{
  "n_layer": 10,
  "d_model": 512,
  "n_head": 8,
  "n_kv_head": 1,
  "head_dim": 64,
  "d_mlp": 1536,
  "vocab_size": 9377,
  "activation": "squared_relu",
  "norm": "rmsnorm",
  "norm_place": "hybrid",
  "norm_eps": 1e-06,
  "positions": "rope",
  "rope_base": 10000.0,
  "rope_fraction": 0.25,
  "qk_norm": true,
  "attn_scale": 0.135,
  "bias": "qkv",
  "tie_embeddings": false,
  "parallel_block": false,
  "extras": ["normalized values"],
  "init": "normal",
  "init_std_qkv": 0.0273,
  "init_std_o": 0.0,
  "init_std_up": 0.0273,
  "init_std_down": 0.0,
  "optimizer": "muon_variant",
  "lr": 0.0124,
  "lr_mult_o": 3.0,
  "lr_mult_up": 0.724,
  "lr_mult_down": 2.0,
  "beta1": 0.95,
  "lr_head": 0.00502,
  "grad_clip": 0.5,
  "warmup_steps": 200,
  "schedule": "wsd",
  "decay_fraction": 0.932,
  "decay_shape": "sqrt",
  "final_lr_fraction": 0.0,
  "batch_tokens": [32768, 65536, 98304],
  "seq_len": 1024,
  "doc_mask": true,
  "train_tokens": 429500000,
  "steps": 6655,
  "dataset": "wikipedia_en"
}
Each number is 500 + 50 x the weight over its row's rms, rounded and kept within 0 to 999. Layers, rows and columns count from 0. Numbers have three digits each. The size before them is the row's rms in percent of the matrix's.

# q: layer 6 attention query, 512x512, rms 0.105, rows 0-22,64-86,128-149,192-213,256-277,320-341,384-405,448-469, columns 256-319
# k: layer 6 attention key, 64x512, rms 0.0988, rows 0-21, columns 256-319
q0 081:503515504543472458450511443481466488545533527561530485488490506477470524588559525455598443475470574524480468499521539460464524412492513521448535473560525434527480520433512466503510496511430448
q64 084:563478546511571523495559522504467556469542522543522483479522427464556466511548520536451389523473589548412502435543520443541519480557536455412504522496413506448565578555515452465608486525537519
q128 088:593502518483462488421429468540509535596510521508507486448512468516547579463572499469453503470534450512474447452517536416492499533506336522556538504497440507463521468504558508423551491525429496
q192 066:558415525471485524480499500517482440489512514527565526480547471467481530610429566404587423425493663543487604505490528424549513496507527474402433506469410525627517546558535451436509497500526433
q256 085:626560487479603499533547587476503499475516588567504492515476499468546482518583468534426449542464537551435475478502518517462487436511617474428522547497420485500570520572519472491609376494537437
q320 144:504539500599482486484439525417466389425492529562504449514470531444418448572476571465607470467439549490547484472504537495536529335534502547431475498632495496520469537491509466505473527548491471
q384 093:538497462488436424461466539504466460483518511536509500444563409481565546724526505426591463407529576540490496397595501469460497562497532479464519466505456499497471527541528489487523436516469460
q448 065:504439526480571437497524543531501534460514475518520500487502469539613533537510487456655530486509521494388507513506515530430433537512545490585537519442432481530488474572566476426513446520510542
k0 077:511420572530463520491499507543440522391504508531549497539459524434604467536569474627595491508570440446470573499472516501542502478484491470540529546452415510474514573574537496484543397545460494
q1 083:430485528483470479516517570552569554537492482437526495485511440540627522544452444440542475518490567561437514461563469496467489563499650449469514564470442524487524551562465481474545420441546506
q65 058:541484495508586520493529547524475426504478421507493451524477470491450432413457497457458391483498525507516560468389501548549520513494526484338476471555467532494552467618512433518499570459496472
q129 072:601517529508406533486453462477494512473577536489521441527454479505468494509534489481604517441543517517434489484458499547551568468510480515546457525579458543484465558593479435391470351483403440
q193 051:457448538513566548534509542552473463485440486512518495440465464476552465455471561493472457611488539564527492524450457443466546501508565455501480524474443544446544511606510547399553428475530435
q257 064:377449437504462507484416514532545451484447537468494498521505525419490586531558461494488450513518601524444407525522490468446491500531493505483510549556418491494514529448551462433454369465591468
q321 108:583577506532504513483413504465520420479516508493495493494475516453524387600409570406635484475453591498502481455560509536478503417506565532459504507576481515539519492501469488462493546525508441
q385 080:522541496507582561524457530559499498672571462466487539497557501481541462527511487398511477588464426523466484490521480505492502526525555476564494498448410554501566505634415491423576426486519447
q449 055:519428533422620537503536526514469509415523477539505488498475491453497469482471458465409550533544405485547507580532504533496491505530592491560475519448514486501553509497438531419469479513556457
k1 148:620494552569509509461456529445498429368593483507574547486374511472398517541537575525584499484508506572565492414564525456507550377488465535504488559550465500546442529528452481470489501530441385
q2 112:424510488514506522559520525458504334472398487526473500533417483431470386515500489464491519532524573485619419507501486510565542445510424491413473520514526455490377530512461475449406467489555528
q66 075:496538465504590529509536485508518491480478496468502463527578579446427490595431524515485501510472560502529461435469455568522525375494414496380490538567566502529475563405467475568462527484466496
q130 076:432470468470466517555526419494464422524387501529497550468456523500524525397573547618405499576531419403609552534560529521527528457459475418451491545515484493465450459483437503537503586474577511
q194 069:499435486547509448488470533505548451367416500542471517569446444521431392469499487691450521479441525427423499485563562554544491574508592474391543485594536467510429428440562432521536499504586527
q258 056:610590478520556502491603514434567487499609512548524498487428545507610536477497521483483506594490491413509566553568468517458548415510557477483478421530480398459524496530488488579524473544566488
q322 068:421526516530491526526506572475483398576476537517505521513496512357474492508522519552517427545530519470463512375460509504557540485481529507302462494541528436469534548514519559546502414495586382
q386 119:367497470554509529558570574424472366527383516501493488572427493461426411456473532503523509522471543488600443514486483519559497421517443505477442528423577492497434562477464474463394464482549497
q450 091:399505497530478545478475548505531399487397513520478500527518560459409357490416546593433486499471496449581455582493429515549529397478482500375473494574550516477433549462519516547443541509456523
k2 084:466490492471542491527547501504506494439469488456517517518501532469513553589516468480464394521498552401533486578431557640567521529551541409520488445500550508520601537452449526530554495492534556
q3 106:460464482558495516548555509416469369416423474582522517473429539446411471568537575482605488471446568484504478478491522503513491338515480483430438498620532440585400481464474395479479472549530476
q67 090:545526528520482476509582436485478523529558507542514478516498448508516577581580508448551452471491597503349480459523519453500466524538524469510420500537451536448507474513571462497563393507528446
q131 086:541505476529455450458447471429482505528583520586543522465549530511491498435518553599524499415520425503409466529529507399452539470484430545558555496644441445555501473558535442497585510511402423
q195 082:561499458500553469487496492521472461396586552588552579485550435524506530545530502429546458454501464553414593410556507517527518443479529482430514515506440476560501516443520474507575499524505400
q259 077:562487529533598538494538497533488477387534491537488433494469539439452552467502489462602427482510592561430496401552525492538517464473498493471519540435469454538533545540497440461555421467466403
q323 118:470539516577515502541487514465429349343435494582524531504443517443477485481540582558530506420590525482553468470531547474510490359503484523433421505556489485504435495503524473442510489524517453
q387 096:491458435562475525509506520451457357373438516523485498579465484420429408599545558456553504493465542421608433521573512493511533403509465467359467499598475499500389492495482472453454413497559452
q451 080:507475498556512453492455472536480497454542470510526537471571492522501636518532508600583526442433498530467508472533470519498505476483509483490479484603468481574490469471550446566544475512500539
k3 129:566481575632470549483478499446444438457513506563587492505455479443540472391529592467508529501502447576503502482568491428452527410450502543592510542541430462554464490444520493473539511576479477
q4 077:526469473464442508556531485490513550538498498385457502448507492563516472437509477539430542566519383511471557473478451572476478627498405503593531565410461575458570513505458621511425464508515528
q68 071:450551506522504552525495501465523543531506511516441489527515515538494468426529500572432554511501422504549474534503493479462512511511534495520543508450571562549440510416437557473411590454537513
q132 092:554457516409477523562522453478508446530455466435460488544432469517611511381568454531420494594602472520541539517454540557454479566470491492483551526405484569482548502447460513540507614459545488
q196 098:457494541511397532526479503425511440606461451395510450512374493509494565439471520474468549497533507524499428565438488567517550521481442503493510525482552589436473500517433525487413497472475599
q260 070:459464483486482516545515510539552504522418451411474508501437439560484519465493491576479564474552416429519553566493461504483512550563468509589498479532555555429416504454434510543519536484491642
q324 094:492497507422490493517492439530500613554534445397477503483530512564483482501518442472451535534581463529507540495436473544438494697519420476540557496456527546498559494493440572519483529483514537
q388 076:492554499428428527492567507478570572583480422378521460485493510594432507426461468541450493540494396544404527513440451544487435583516521507557484529486545569434576411542458569480490542469534582
q452 088:455526494497519517561512505408532415554463473477412477537495567424548460417503504495484489586536520536582522540513467518510553495513377476505497475542554519467514511465484557506371480528446483
k4 094:536409529407570414474459503578452547541507432408467468544404515516429442516493443566482512539468558514466497476418477564482462616497507441456532474375505524486501453543518446524476432442488556
q5 105:432488522527474557569544500426477378482392501511510465536420515462448441428570570486497475512499491492610515480463551484498504478485421467492436604489515505492466522454485525509394458540524485
q69 073:488463437488471545506487502484507507464463464487550509492503507439434487557390516492473507513443546476464499460467431554512520425500493474397446480581497511493506501476565505515443358524537465
q133 095:442484555534467530467379466477468422491474411526476543561489481536437421461556531612526496501561478492579485532585515467433504578530487485477455547522462519489417508560499455425489472461533504
q197 094:568489565564426447554500523590504508382397548516539553578505427550451449504527443491424512467519548486527535521520568514552476491486637451477451471583467523557451462504528418444547512505550516
q261 071:626447480564465425539543478535547386457515488495534479506528526514429526492485459503559442569469574502383514437515534507527479438483620478457463512533468455529514433466517416465474455489533395
q325 110:487567501534501545524464424415484415384467484539531517512505493490428515465544586472524537503570445468627464610557503493472554411494412484549421484591535484543426539512489548494440483538498497
q389 106:420490454546443530563545560439458383429393464513500466586474502435450413525533512518456535505511468476586489444545523490470543414463510461453443613562498502456464500461464584449425514488518468
q453 092:455504515602435552522480480498506482480322474487560541506539516504450444459470483438466516494566510476492466452580487487586514419466411473500410490544473577493481503503489467564437460487576504
k5 115:546526528600486543473471495420498459484449500543555508507543471464535484443554583517464547459528521520498482497589505476470522421526493515510526553627474503451471506485503466477532463543473521
q6 088:478522550549535479494510536480470343480436516580503497530424521412513391536515569483511496479496552468546479579475555496477506385550498485489467505554505459530432533552534475452487456543531483
q70 079:452492477488475545410405566550472463505520482580508490468548502379480528525412532473554478506377530542451477429444513464537486451521524524408449559524493499537533502506554428516483450571556520
q134 101:445534527548559490490485538533510475482444520559542510520493454482467436590468490487530499396533560487478446508539495426486527408512490501479428530587467466409459525574489456429450363544481508
q198 109:558506484520510435578526482593510516484445573531560514513506487510509491604502499453454518457460609443453523493510511457503482498539656436446472424528406486453520432569571492468578402539612505
q262 087:552526465460492512557579430539485500508501550575506484499446559488471514507478453461588419496427564526434498493505560542481495411558657514490468534526417440523524413497621522486514465559538403
q326 098:473534511565508529497498495470458336421424544611507473507409518418536460465509558463543439431472563460583452498546569498507523321528450510474428511574478468520491485434541442494485495553455474
q390 091:489577475561514513519486573477465381476373583565551476506459540388571434563510517395505502467460648470593472447507523438422564407523470529460463563565517506482424632523557475483462422568552482
q454 083:479539538530577526436453555547487467551431529538588503507502539515455474573518474449574506425500566485540417485574487503475478441552458469496480542469495473461401524450484463505442511548516486
k6 112:500514481580492486478467548427472485466464488568540497451526472461563510488530580493498480448496528521524462579502477446498532326486556507573514509568546452508512552546522471462603566571411560
q7 092:565506441470558444462468628579469550557444515477540481466523519478527508580465484482510529454369608543442478501495509566595484418498533516425548403443476531499557502529622415542575487474540523
q71 059:574501435479417459512519530543462496517464530545495493455565511543558495565499509583434483514413423469412524565510534463568545474422427547452511444512519541458543432513519490531578584485520550
q135 096:505404404445551479454474534574483551411492532587532535434500491499536590513465464439488493470402568534429520527479529491508503447495492569502531424525525472589533464418592462469611586535493539
q199 084:422448507472543494509462486542505548494443484540497479486573505512440394516503451458519486569487487477508554452583498482536538533481466487541489456545492451534551489412597426541542626417575497
q263 065:543452492479508510432453521552542525379501555556531484497582465506525547497561510569440421499475547500439505567440522545552448590495466510382521486577516492442527532451581425491561448439490529
q327 110:495455473509525475466502627562502488580466528517505473497431523495607467495421427426450508445427605545457497478447514534584484476509562553461484499438474517455568474430565462492552532509499529
q391 086:543546500524490469456530608574496579552485544510461504444390477528518557577461499429621427478448576550353532422483546528572505474542526584541521375449490568475502470556531496510497529532478569
q455 092:537520451473466423475535531549527473331599557484518521511480491487484493513539490514528463500391493481476551471436523530530515494524487524560534362485430504523449433530584383479572552468515589
k7 101:464455430438527489544511560573563576539513540459465514501561495521520475608451403513569467508412573523443544448501522484571489539462390519498537481421558558552472482344578507548410491454598518
q8 092:483476448477483543525470538562542597482539514504481496460504500604478585422445387504461558526487436523437506459416490515563490594469520568522507502429596544490527486450535461507457527452491551
q72 073:432514449540502422505535474514514509499418518482522497495497480519550349539485433442453515470629507445511503548503496491553485540476482499565577478480531511443519501526480451456506573394514539
q136 089:514497503487564427494513560525464469492524505488475473503475487535545468477501377518409511596463476482465448543554491537527435587509486493522561454461568531476496453531500532513495517487597532
q200 086:481426476475536488446439597497532492459438465500450586492550420508437419492518509419526441590536449515445479496479532520568515535489416518414506463568559482566436496483515443477435634416534513
q264 084:593474539478471535475485463456514472455409442419511559466539453532496473501555493599451508576567484497488507555485467485587469547478420497400507556556605528438532552466508478536452361430514525
q328 102:470472464503473467452473535528559612496523512503480518502489434534507527610421431501504536529420631520492541594433449507557474610478538530546559450375560527470564485510498484519432503447508599
q392 088:437419496435474484420482494566490602476504458478483534538545497599476538449538385521459473474482486541413557467507484508513450535516574484497547401526480449449595412470506491477503580460456528
q456 085:494372454461583549506550499493539494491442526449447437595558514491499527549424392514424459591454504482531508500467489507608502497508477530462534530450582543518516477532479505477483440402576492
k8 123:513457523389566474574533476599568521554503497414425532477497542534515466565505447459556487554525439484420486437477494531464443631502459440500494518476502509508531489512502542525482529415567464
q9 091:517504521498413526516522445525500635596551479412413507457586502558429605462499487586450531599572322487452535469522509531499508616464524447446500507532425560472502477514445613594504488480539529
q73 070:482499517484526503472532404476531505537478471418469497533486491579462446444534460458454505535645356473643477510519514535439476635498435470501543501456498475526482472502447568469443551474458498
q137 104:475458512435472515558545441535517507534488504441432534534527507534470498439602512525538515579502395461463491496456489535543498596492491440524572504419492525566480433499453491623484565433561461
q201 090:537512450475545557522564526484562537492500507407447432540502524514456478502497582513533474629530317487535452475487496474471533562458356531548487503429575464558460497444433555543437543434505449
q265 085:421487495484501553446445521469494560477549476379546506528492442574494490442477569574451520485521407460506630507491458516496537569478534495472515504522585557522421527397456453530483614496464538
q329 132:490497506427537503513534435509519657578524456425495523503603468588504516466550452509449524548622370506446539505506476490402505656504451452517538525530492523473525506517440538537553450466534497
q393 093:453434512461521451528568408468525577516564457380453516542566471632457513459526504454474488552521436476469499532443513530464489587522461473531525482473472521498583446560493573521500542456518473
q457 088:450540502446467489514529396507515553539557476436464471509523534493410544371442554545412458626522399490534536538462425550578484556483408506443474504530521508512536491464547531579483512441431499
k9 111:559506533499475504540503491505559532460517505449441554508489465527475490499563533561601497578495467501444485441560477489559517532500366521391484534561502580575465454437577491534435536459527484
q10 081:493519465424462487484535471463522525523554446487627465535569444442488500464507482441548382516481551505505547414494476544464449547543528506454470469459450520483566452482465520449552413552504446
q74 077:489472456506536473556441448573516474592593481495475537472481500518546574581579519461493477520472523540586459494513490527507511567507531513465482485512420513479508511454467507497519489512520447
q138 091:468564447462540464485532377563561570526517518468496475432522479449537506544476515339517473568498537531509516410498512520560490434492559519378490478417425456494574526468539504488518472503544455
q202 081:506517569444455453468498528464449508499511419502558487495569496525470502488562458587458494494501471447407464638473491530513490456477413498566529470440480454440530547514547453557586444487440486
q266 075:500574518516485396543599441534513533536476513477538550496527477416517524512471498506543543532539515511433414442445496468495457562483600457442469494549440580483528502544569514531489500487539489
q330 094:427453526425530513558560504582500379445466443498512567480480480419444516429542546496451457586490488518425539459524506490510438540479496447399454515556466509499521470514492520563628466497534470
q394 080:575536590490405446473525507515515516496594443475458490446440619476511557458416471501608496480490526495449576499445482457480462537478463559501446463463526481487457591486354514599524473565490575
q458 091:424553408512495490489532511506476468536602526481490444533514504450512442611491460444506491457434566427425455438452525505520547511450555532552560508366549484498491511564469537510497476475520493
k10 185:493547505545538536461438633494513472393442551555527502446407527460532472541492534480508482509494599567547379456581516480559490348499488553419511511517543505551495524467524475408565561519450489
q11 109:515481507524544504510473528443447372531486486585600441539450510399436498528542585467572442429464586502540446407466528515466521415520531478513481464516497424553480517578528458482441409536506394
q75 100:527549479532509476476526481494457505598529513548516482467542501463496539525550518493562438492454522543415492459465492466484481450516562485484481542567439502499554570513510505507551500541494428
q139 124:494562584511470521444462470483469478471567493553575461464562491485469554545453542472546497436557475500484485514570534450409544459500450484591439555562431488494488595586487472408520397558392506
q203 103:517446488495449430498507549511449431447490527561573490476481445472571534546524537531485495390458602490487514493504502512505538390523570475467511559512441480492591539585590399412566475565495525
q267 092:606509470522430508471521512468491464516542535609511493448480514413445537527457535504520457462431504544390442539433507525508496386495562482464474501518457459498526474572551463428625440541508433
q331 148:492549492566524538529432507432466341502461524571499460507474539373456477476487562555570474451435541462507477451500526505493524352500523530528435501582481488521506541562500472514463486527468383
q395 104:506543538533407539478461529496446388494442531554529505518465505386474526548501507531583477419465496488575503465546506481444556417538538470514477554586474455472443577536458478498459433560441404
q459 115:467454591522449493482485456468479394419539510517571560508443456500496470542442555475495492366582486444524514571567541458399528498481493468628485563485448514479426535595397464510551481520509394
k11 196:543476470562456459441464636485476370376426511581528519514441490464540537503351549497442479444492557488604481558468487547549491406510508538516525429424486461453485476519501408439508501531460551
q12 110:501621508499569468435549534512542428522468498517407471467496475589542492508431473471455552490444482523577407493530509570487570478533477533510502559480549537401454492500413489552444485457448576
q76 119:435540419629434543570526477551494560365479464584543533477473504531489403482502523528378505491525468511605482534441424601519511524492506503463559451482563487488445438603532570525492487511495449
q140 104:562470553520547533502523593557515490432494456481477494567448558570543453468508510532481551542529585539439409553536491538503521544402518418482532460497583522599458436495464529520524514473474548
q204 103:487495530561424451591502513473545439452448524479461446534444506442445485450506480499416502446485487519521491554480451564600487522466451468488608492512605529510470465495547563444312516476532526
q268 105:383458550458533545508477562523462561546541485479465537541479561569517579530507526557520466457545493483619441492434553584492418530454347439502427504511532532582524469417525532485478536417559486
q332 087:445505487505595443528526489477487496511455435499486427530419468554444469432441416581527526481526583484483446460442495500467514545498448494585482580474469602546530504489473524464444445489444520
q396 111:504483476509498558466452550403473553532522508522412459480461459534521522435538484540305576555453544437527460542546522474482518577532430486543497563478493607523539474486615442441500531446462611
q460 107:609485556495515512510490533538433596549457387488477477580516546521543427499455505485526523487484505480590524467519528529475468405432539454423566507438445436421529506465455460482429497467435505
k12 092:454552530564527483536489482489497481472435484546467536489500533531597450438481588555433436458447457523546533482593446530526546557534409523450472405420527558507460529538496529457490456532478566
q13 093:571435531626473558490466466480471486554444519456473545516500501568500540542463441563515517469480538530486607511482501526467531507505459480471577445444591468505501632525544499472512479405538507
q77 122:391491472536452470507317551446480576526546564467453431454506586529548479502504509523494579527442519442586499425511507552467465504487445474509543425496523552464537469514557445523374569554485462
q141 101:478557543515495534562634566436402485515507434546487426487488502499582551535531492480410559524556474502475547505563580629499537496538361520467526525470499543468481448547487382435470477524364590
q205 108:501525466521555571479464505488518589605552508483451498467599508527466516494545521546464562540439514577485424379432402556441529481502575562428552482515511497462550500413499476660428497491442520
q269 117:519540521508481516548514541489473573463415414515565451502539513578550530564479558560518553473442515457441476497477515513525514521508416470523515512429523505512432426486524552554438502506478533
q333 090:425375412520530467524617472525522521535414486524546490570493498587536496510469416567552432503460594519513501452585430423561545567541545567471517532509459436553538486506525461502612481440440542
q397 092:436467551502453501525571497550448518441405495543487511544547508569534475514504435423452485484436499541598504495475489571476545498493533465503460515492502558538572591504552556509470497505413515
q461 101:475503555515496480509508452442524541524523509409489499535602468461487451459490443481417451531586400441444492500486510397572585491474510515529489588461485488529586539511484515434570484562556431
k13 100:413523456509564440492510529492437606504476424472574478447497597504530489522599559495483563444474521458492481437464511515535478504486451432432502588496466537539528487515500499530485621510422512
q14 109:523478513514478505490539525480551544435462491495437527470505570563478535422515563600518450495499483487597496471505462545508484472453437541580464510465551459494471535430454517536427654437502607
q78 130:542489518522509492474505539458548545570506397505489502503493541508504504493481515471487459588550389453439529557504495556502501468506460573456539519510498483481562565377424577495546534524500459
q142 100:436428558483538535469440524516438582576408495407499434545540472490603528459543453561493417540545517504423510490553473490456495562520456499477527517524506526456453532575519423492535523482470596
q206 106:542529433494491471581572549437568454515450477463437513479455562539437509398538466516490541530522575432535439583486551570477506465539523434479534488482535529513463472424373602519539445578560494
q270 113:540540536484480499532516492511495557545530445379559560562401404506453504596560568491539552528550428466508461550505482534437424539530426522397550479519512464460493489490422592419553429515480512
q334 091:486494479580516517477552541440532480479565552499517529561485467575413571546425514587500624492553526499525480534627464563497432467471560566465493510580589517494451416452439479483498508480485520
q398 107:414481447488493474534590499445487468481548435569399447539506476556500489519473477542428535514505479412549476513569471467471457496494501514457561507476588576550541396513552531491539562469453546
q462 113:541550567534444576481565552413446589621414517512511498510473499548511477436570484592447488513465420535532524483554541477485477498482430536525585523571582537499481432474513475554495592481487535
k14 093:544622501447520459450450485603563539545442455470458470569530526454403446498492503536424457486513452476449495449474473498531448505528474495438561570618460540499488580485482556450457504497539568
q15 107:443541468391524459495474486467455463450568514561463408545551463519389538542573517460421522493549505488491475481472537477460500486505547498473557467496497532477635523558524410516571401548502466
q79 107:572500534462520427475454566554427531417495563552530421452481484450494564485536522537483518532374504499483534455557523590531455457576526429501473392451509521487481470451486353468497410490515533
q143 100:428472532478509557481524541497489545550483483443394460532513574472455448662443570443450504524541605585456525414525575500462605475499592530515479518519440526502563411435549434467515493530497396
q207 116:484525517495503506465528482577460479389535490589576445497600425539528539533546528504527483498471533560402430520450518507601505480546512516498469443478399451563557476549587524529587478500462492
q271 123:496487468505482453487428424507509551429511524531455516504552462535486517544500486550521516413478477496476482458445484451579444467505457507465517564509455402572493472477528436479519516515490463
q335 079:521459498500514531555472543453512473395477479485551523480520436491613415485471503503516425507578517497495475606565525532564497469474478603398524539467363580554416487461521473540599514437581512
q399 103:604538490567444468534405507520498463467663538563464549502432601505545537489533493515516543539432484585425630503483561497400494507543531550526419453534473531479467547545497582443486473463428496
q463 112:441520540586562459450524421510455533522507502522567485498570567467519463481514459432532532476497460469493506454479539375457504610450514472562541409517414551537467464492589558472549457530543501
k15 100:551452455454481560489601473560458486488498412517540493535580379550528632493612541476428486478427452550471460536431429466579582382545484509584490461473477481479585506438454564467445449584485515
q16 091:454605439511553534592448454493467533467471500512423466489445488467538561447436509457490535472595430473546449520437480559465502459535401483540520507477462524571538497605488530508474366552479511
q80 116:504537446497538432515443458539579546562508518403540629512530530505484497546467463481505555456459469469536489471485474537498504462462590407500504547540579414431352444444414586501448525499584536
q144 093:440488612418522495525458486448490520502517492434509429508521530398525455504536501408512430491484495505423521506499444512435518577443444551505537484501505470489511450522516503476473597526501514
q208 097:422470583540398398451558492512542441613463428518522523517576455484559537588498522461555504570471458476466472434574447443564496498502529506437521429570419494446530477558514441429470487483433537
q272 105:418460572445476506498531536555544426580516480392530517511478613468491462529540517412540562523499436416563461556578516452428492410455369564574467527521562545468465478421498483529569513464511599
q336 091:498494441448484501541605504481543467534502495426475487483499472494386483524511553527428550544511517541521455517544458411453493486510502477488565472583575442571464478432514506568472533518531405
q400 097:525549437540532531478511460529474487497367481541579525468512504475607501543531508470479451523488517532458490516502477466541505422500556523482494445516396362608442449530517577537546448423519487
q464 106:522486475559471611483453546562464486502450563505520457495564449529453554426547553639538517566446452455470526491513479479486483495461535498575479458430534438489537489498516482563554501499490522
k16 092:435456480490523436452528444494577559406489504439696532459512521512436403545560451446513490582505418474458579550597527495481462501448465500434471435590497518463456488435446497432467511453523572
q17 099:455554566497454462461586553511476520464489402499613506447630482490538531482460500430536545492395484464476477441508539483570508467486528505540551469537454513485522450556543443473502481553550428
q81 115:493555570499538475462525446489415482493541513567506518474501499463465476526435502461520420490581506454461558487479532498529484514453382531431545540461555450538550556461602445518501603544486481
q145 104:509471486459505452514467498548438576513424420526524407503607443491506450445447535590562469437498473616544470522495524539486512488521601518470533444467396461440538457544499499486512495527509502
q209 097:521565422512517509511517530563512471417467478470551535521375472537497523510492466435508521378462513462520532519522508499542539496497483382464476482453462528501432531537559495520542494432513545
q273 111:425458392502436430407471486505441495447525615546553587572477514535481459508530533416388413521509546503427551475533525455489532458512551468337430494519457529525535474404575515494573501519554523
q337 083:494483434459411491463489522471514537476490511612530511529481436482398576596513489444539517466606509513466518539530485441547512425469573491528522553473455457545533462488481539571508449471540516
q401 101:622469552467478528404493445505525475506535536530503483500521571455540550562465511493556480494522555517484543610497513520505542454440500522491447549589508419431527502510436479596472518590496498
q465 088:499449524519470541540444443507559415562549518506544592479552509423563398483536549453484472583431460477592505536420503532599471495457607476540547537562519508518470489457532432495570582551576504
k17 089:539493556503560508524496463519426460534518471489501512468448439491519429556542493554542595459444388455456567497525472407530525535466450536546482495587563488467407485521466455527443509440555471
q18 101:570546491468478503537466517508487460419449457520515481564477450470588559481518492526559571477442559506472402489461549552552458502508653536492594472544510525422579416586500459457541462478500502
q82 128:539540558407490464463504572489495366484470516512475493501529500491529591553534512440553502457453590516437472380519507580524446460573463521479493456537476504432500483525492432371582409503503492
q146 096:450489492452514450428457545516507493524462503538429544522471576483527481573447530426505512462455446540513547487433589521470476431491490529535483560592523491495464474403509463586492512472499599
q210 122:554554466446472439492502523565442550458492520542508491491482526494469557508442414518425494473458506498477509492472437479564447571551525520490511508492481489473635450567592422421521483493474476
q274 122:508498544474493405498455546466482480418472612531528527445444451472521550492461529526408478539534541483458479396592499465492530548501488407463528516512459496440459518492540380458549404588476482
q338 088:558511466481495497446435549578499465438628507494493479524455471426494529501389502437536501434542546463423449522485495491547453517479482534547501425509507516457542488540495420454575418513548504
q402 101:489512498520532470521445497543582506502533490458532490451548511467487481605511454557514497495485583505419462584525484518415494517476542443489466494496455460486452469535529470477526476463461505
q466 107:529446469548542469539451435519454420455603513564533537479515476541426453558496499485489519443459585566528514453456522391539508508540551490499496415517475420533522465597545426478481523616493420
k18 096:416641553448328461448438560469509490446541528521422451454543504454533582405447505634476515502504459515520499524461554600492489499551537553583418523517499554428582448560545455459516422504445485
q19 092:414458474459569405505464491543469420530548484484466433463488578484504524526460489509478500461522486572479467581475466490477515525509560499529439487478535378476520539442478478565532440534519476
q83 115:621553532430526545473490517509459585486584540452446536473482484535475563473455442515596487547510491497434513479424543468423538489477460426487487475447520496447482492484492499503481549570471457
q147 097:521448506470469522485434557479476447487393429500542544444416544476583472548591499458481484502474414457500521522624547551582536471427501478441551565438412452485511502524520450447513537441435438
q211 099:513552538467568466454366557511510431495554565493416511459501492520426464487521513426545475563498461479530439509466539592468465571545407521466503531476628578471421504443486372517447563466510494
q275 110:553577588450487537456522430496525486472558463380492458531495520486520551440463460493529416515510597532500518559483530428526385539527521517426486431477538466501523473423443562464531538579444484
q339 073:511589427503552510491459568453474539499557518539508500486536538460481461504508407438522517480540485420513477501526523525447530461526589521573516531474455492542559503466554513461454463504487480
q403 097:360488424515457483522454470498472482478513525526473488519568543448568426573508476455555466492481644506498419460468465481480499503535510480449434403516489575463475497476496546424508394503602379
q467 102:429498524506525499551514463514627435448512430492422443485457578471519485500541455600472460495483592609581552447422489496515497559563589564474452561512485511626567448500494423618409607560513539
k19 095:506605488516398518451500452483526454495560539541497488478486433514457416382518502531497533557565504461493506534524524435500483514419453546459525480489587499467544548469491518486567553487552514
q20 095:513584544457479523569515533525528508435347439494458532410578577525534593534579570579539471505514427442568428548516498521499493520503469473460516560557519467580569415472475497476459547503461586
q84 107:524440515484469435435465574434469511518549453452503442546565504446563464566456529532471475492540488521497540563463518551526512497492441388519444541497471541550523513530423493537550505499487495
q148 093:488518564527566561509538489546538531470436555507577561489496516502428404424617607577461541536515434482494524514507472450608492483494449523438544524536538562464550488564474507429535450518541512
q212 096:509476540460534454548413462501484526554516561473439494543494585485521509551385405529520504545497516439503564485418538612413491523491480453477489547479488507581501513525493444493539506562486416
q276 114:486422479495457482481485509610582520500583475475499518520548642488455457474499452574500374551576474513384470540449567407516393497447511481557408556457483449557459530477478582550438422419564430
q340 075:647509524509463474537451522590519548557505536515514519432373495489420514524479552530508535416549549450473580443556550504532494534498421498537528534448444536470509536585522575555513514424403508
q404 092:615496539431533503477498500546456516463535512501461540520471441483473470598480430504504515477462438516572632418516553591477478522563471483572521482408450574430393471514555509463522540500503514
q468 106:522544496511489448485529547469503545555446440524454475502441493533482494540501492521503461504540477477561438533622505565445446513421499518427510458466484441570515492471505553509510568445460607
k20 091:496444498489481551556558516468433519483483589527410486406456599504532490497501458454595365516443473559556488481525473515539577471517416479537496511469470428547511503523481519446499467491520374
q21 100:514461583432539566469492518515642471541384499479446526480501539531457523479451501463416510499495513442512451480584444539542510503466405529487521560600617558545474534492459524515444609460517574
q85 118:479487546464513501542475426473479475535574513527425509524562548508455438469454556557531530502552440461515485489506474517477542499490479540513578497535511432507515514462497574583423635491458535
q149 092:543527557553474462514477487511443563572380533497494540535503614485504503466516375582429462501457379475400508525532570482489379595510444550462473530463503548441545466531520527427472434554470607
q213 104:513506474505587528531474491491490533515586490430475498466435536510570416510603484506527502589535470509500522547550447478493440499421527457484542542405655516530380494423414520524472545411535583
q277 113:488527503499527562497486538478550368473524468441475473590456499569576470537420566592517546565543442438625414464469521523499544475528486431480487445504535501465515480430480627552514616429467522
q341 082:535463481519465488449587499471543572508454460435496532485469536542488540553506414528404520495504403493531476527506502417522518531577463549525511537491535517553443479505406561477472485414467566
q405 105:483434482477495506434558481521494537361448424534505532533502547552511492444540529454397501508484495444530521616460454533482586520439507480532502461501512396526571515431604506450486622511445536
q469 107:465525568525451580531487586499495541513469464457555506508554598520510494409494522454497442504544488538580491563423512556501479552554435465516527473507510481482532484454469470537462541533489478
k21 086:532574592491595546491462501470465531493533562508492508507501501507560450533497546466593460564520565473483449477560536618514476435471459455581424438464579449494559532547591441537481618656448497
q22 099:489540474517569484495380593522509490406418441499495545496478421500586589525462574462466525544580471553532553512447495495476512501508573496421513496393380463533470497458538522485557429486503464
q86 112:502552450478461466555481466498545482557471495500560564529536600515394416547461565540461465576465426423426482483500461518525517518545461489482473574509565522532561547491529490471532653470524461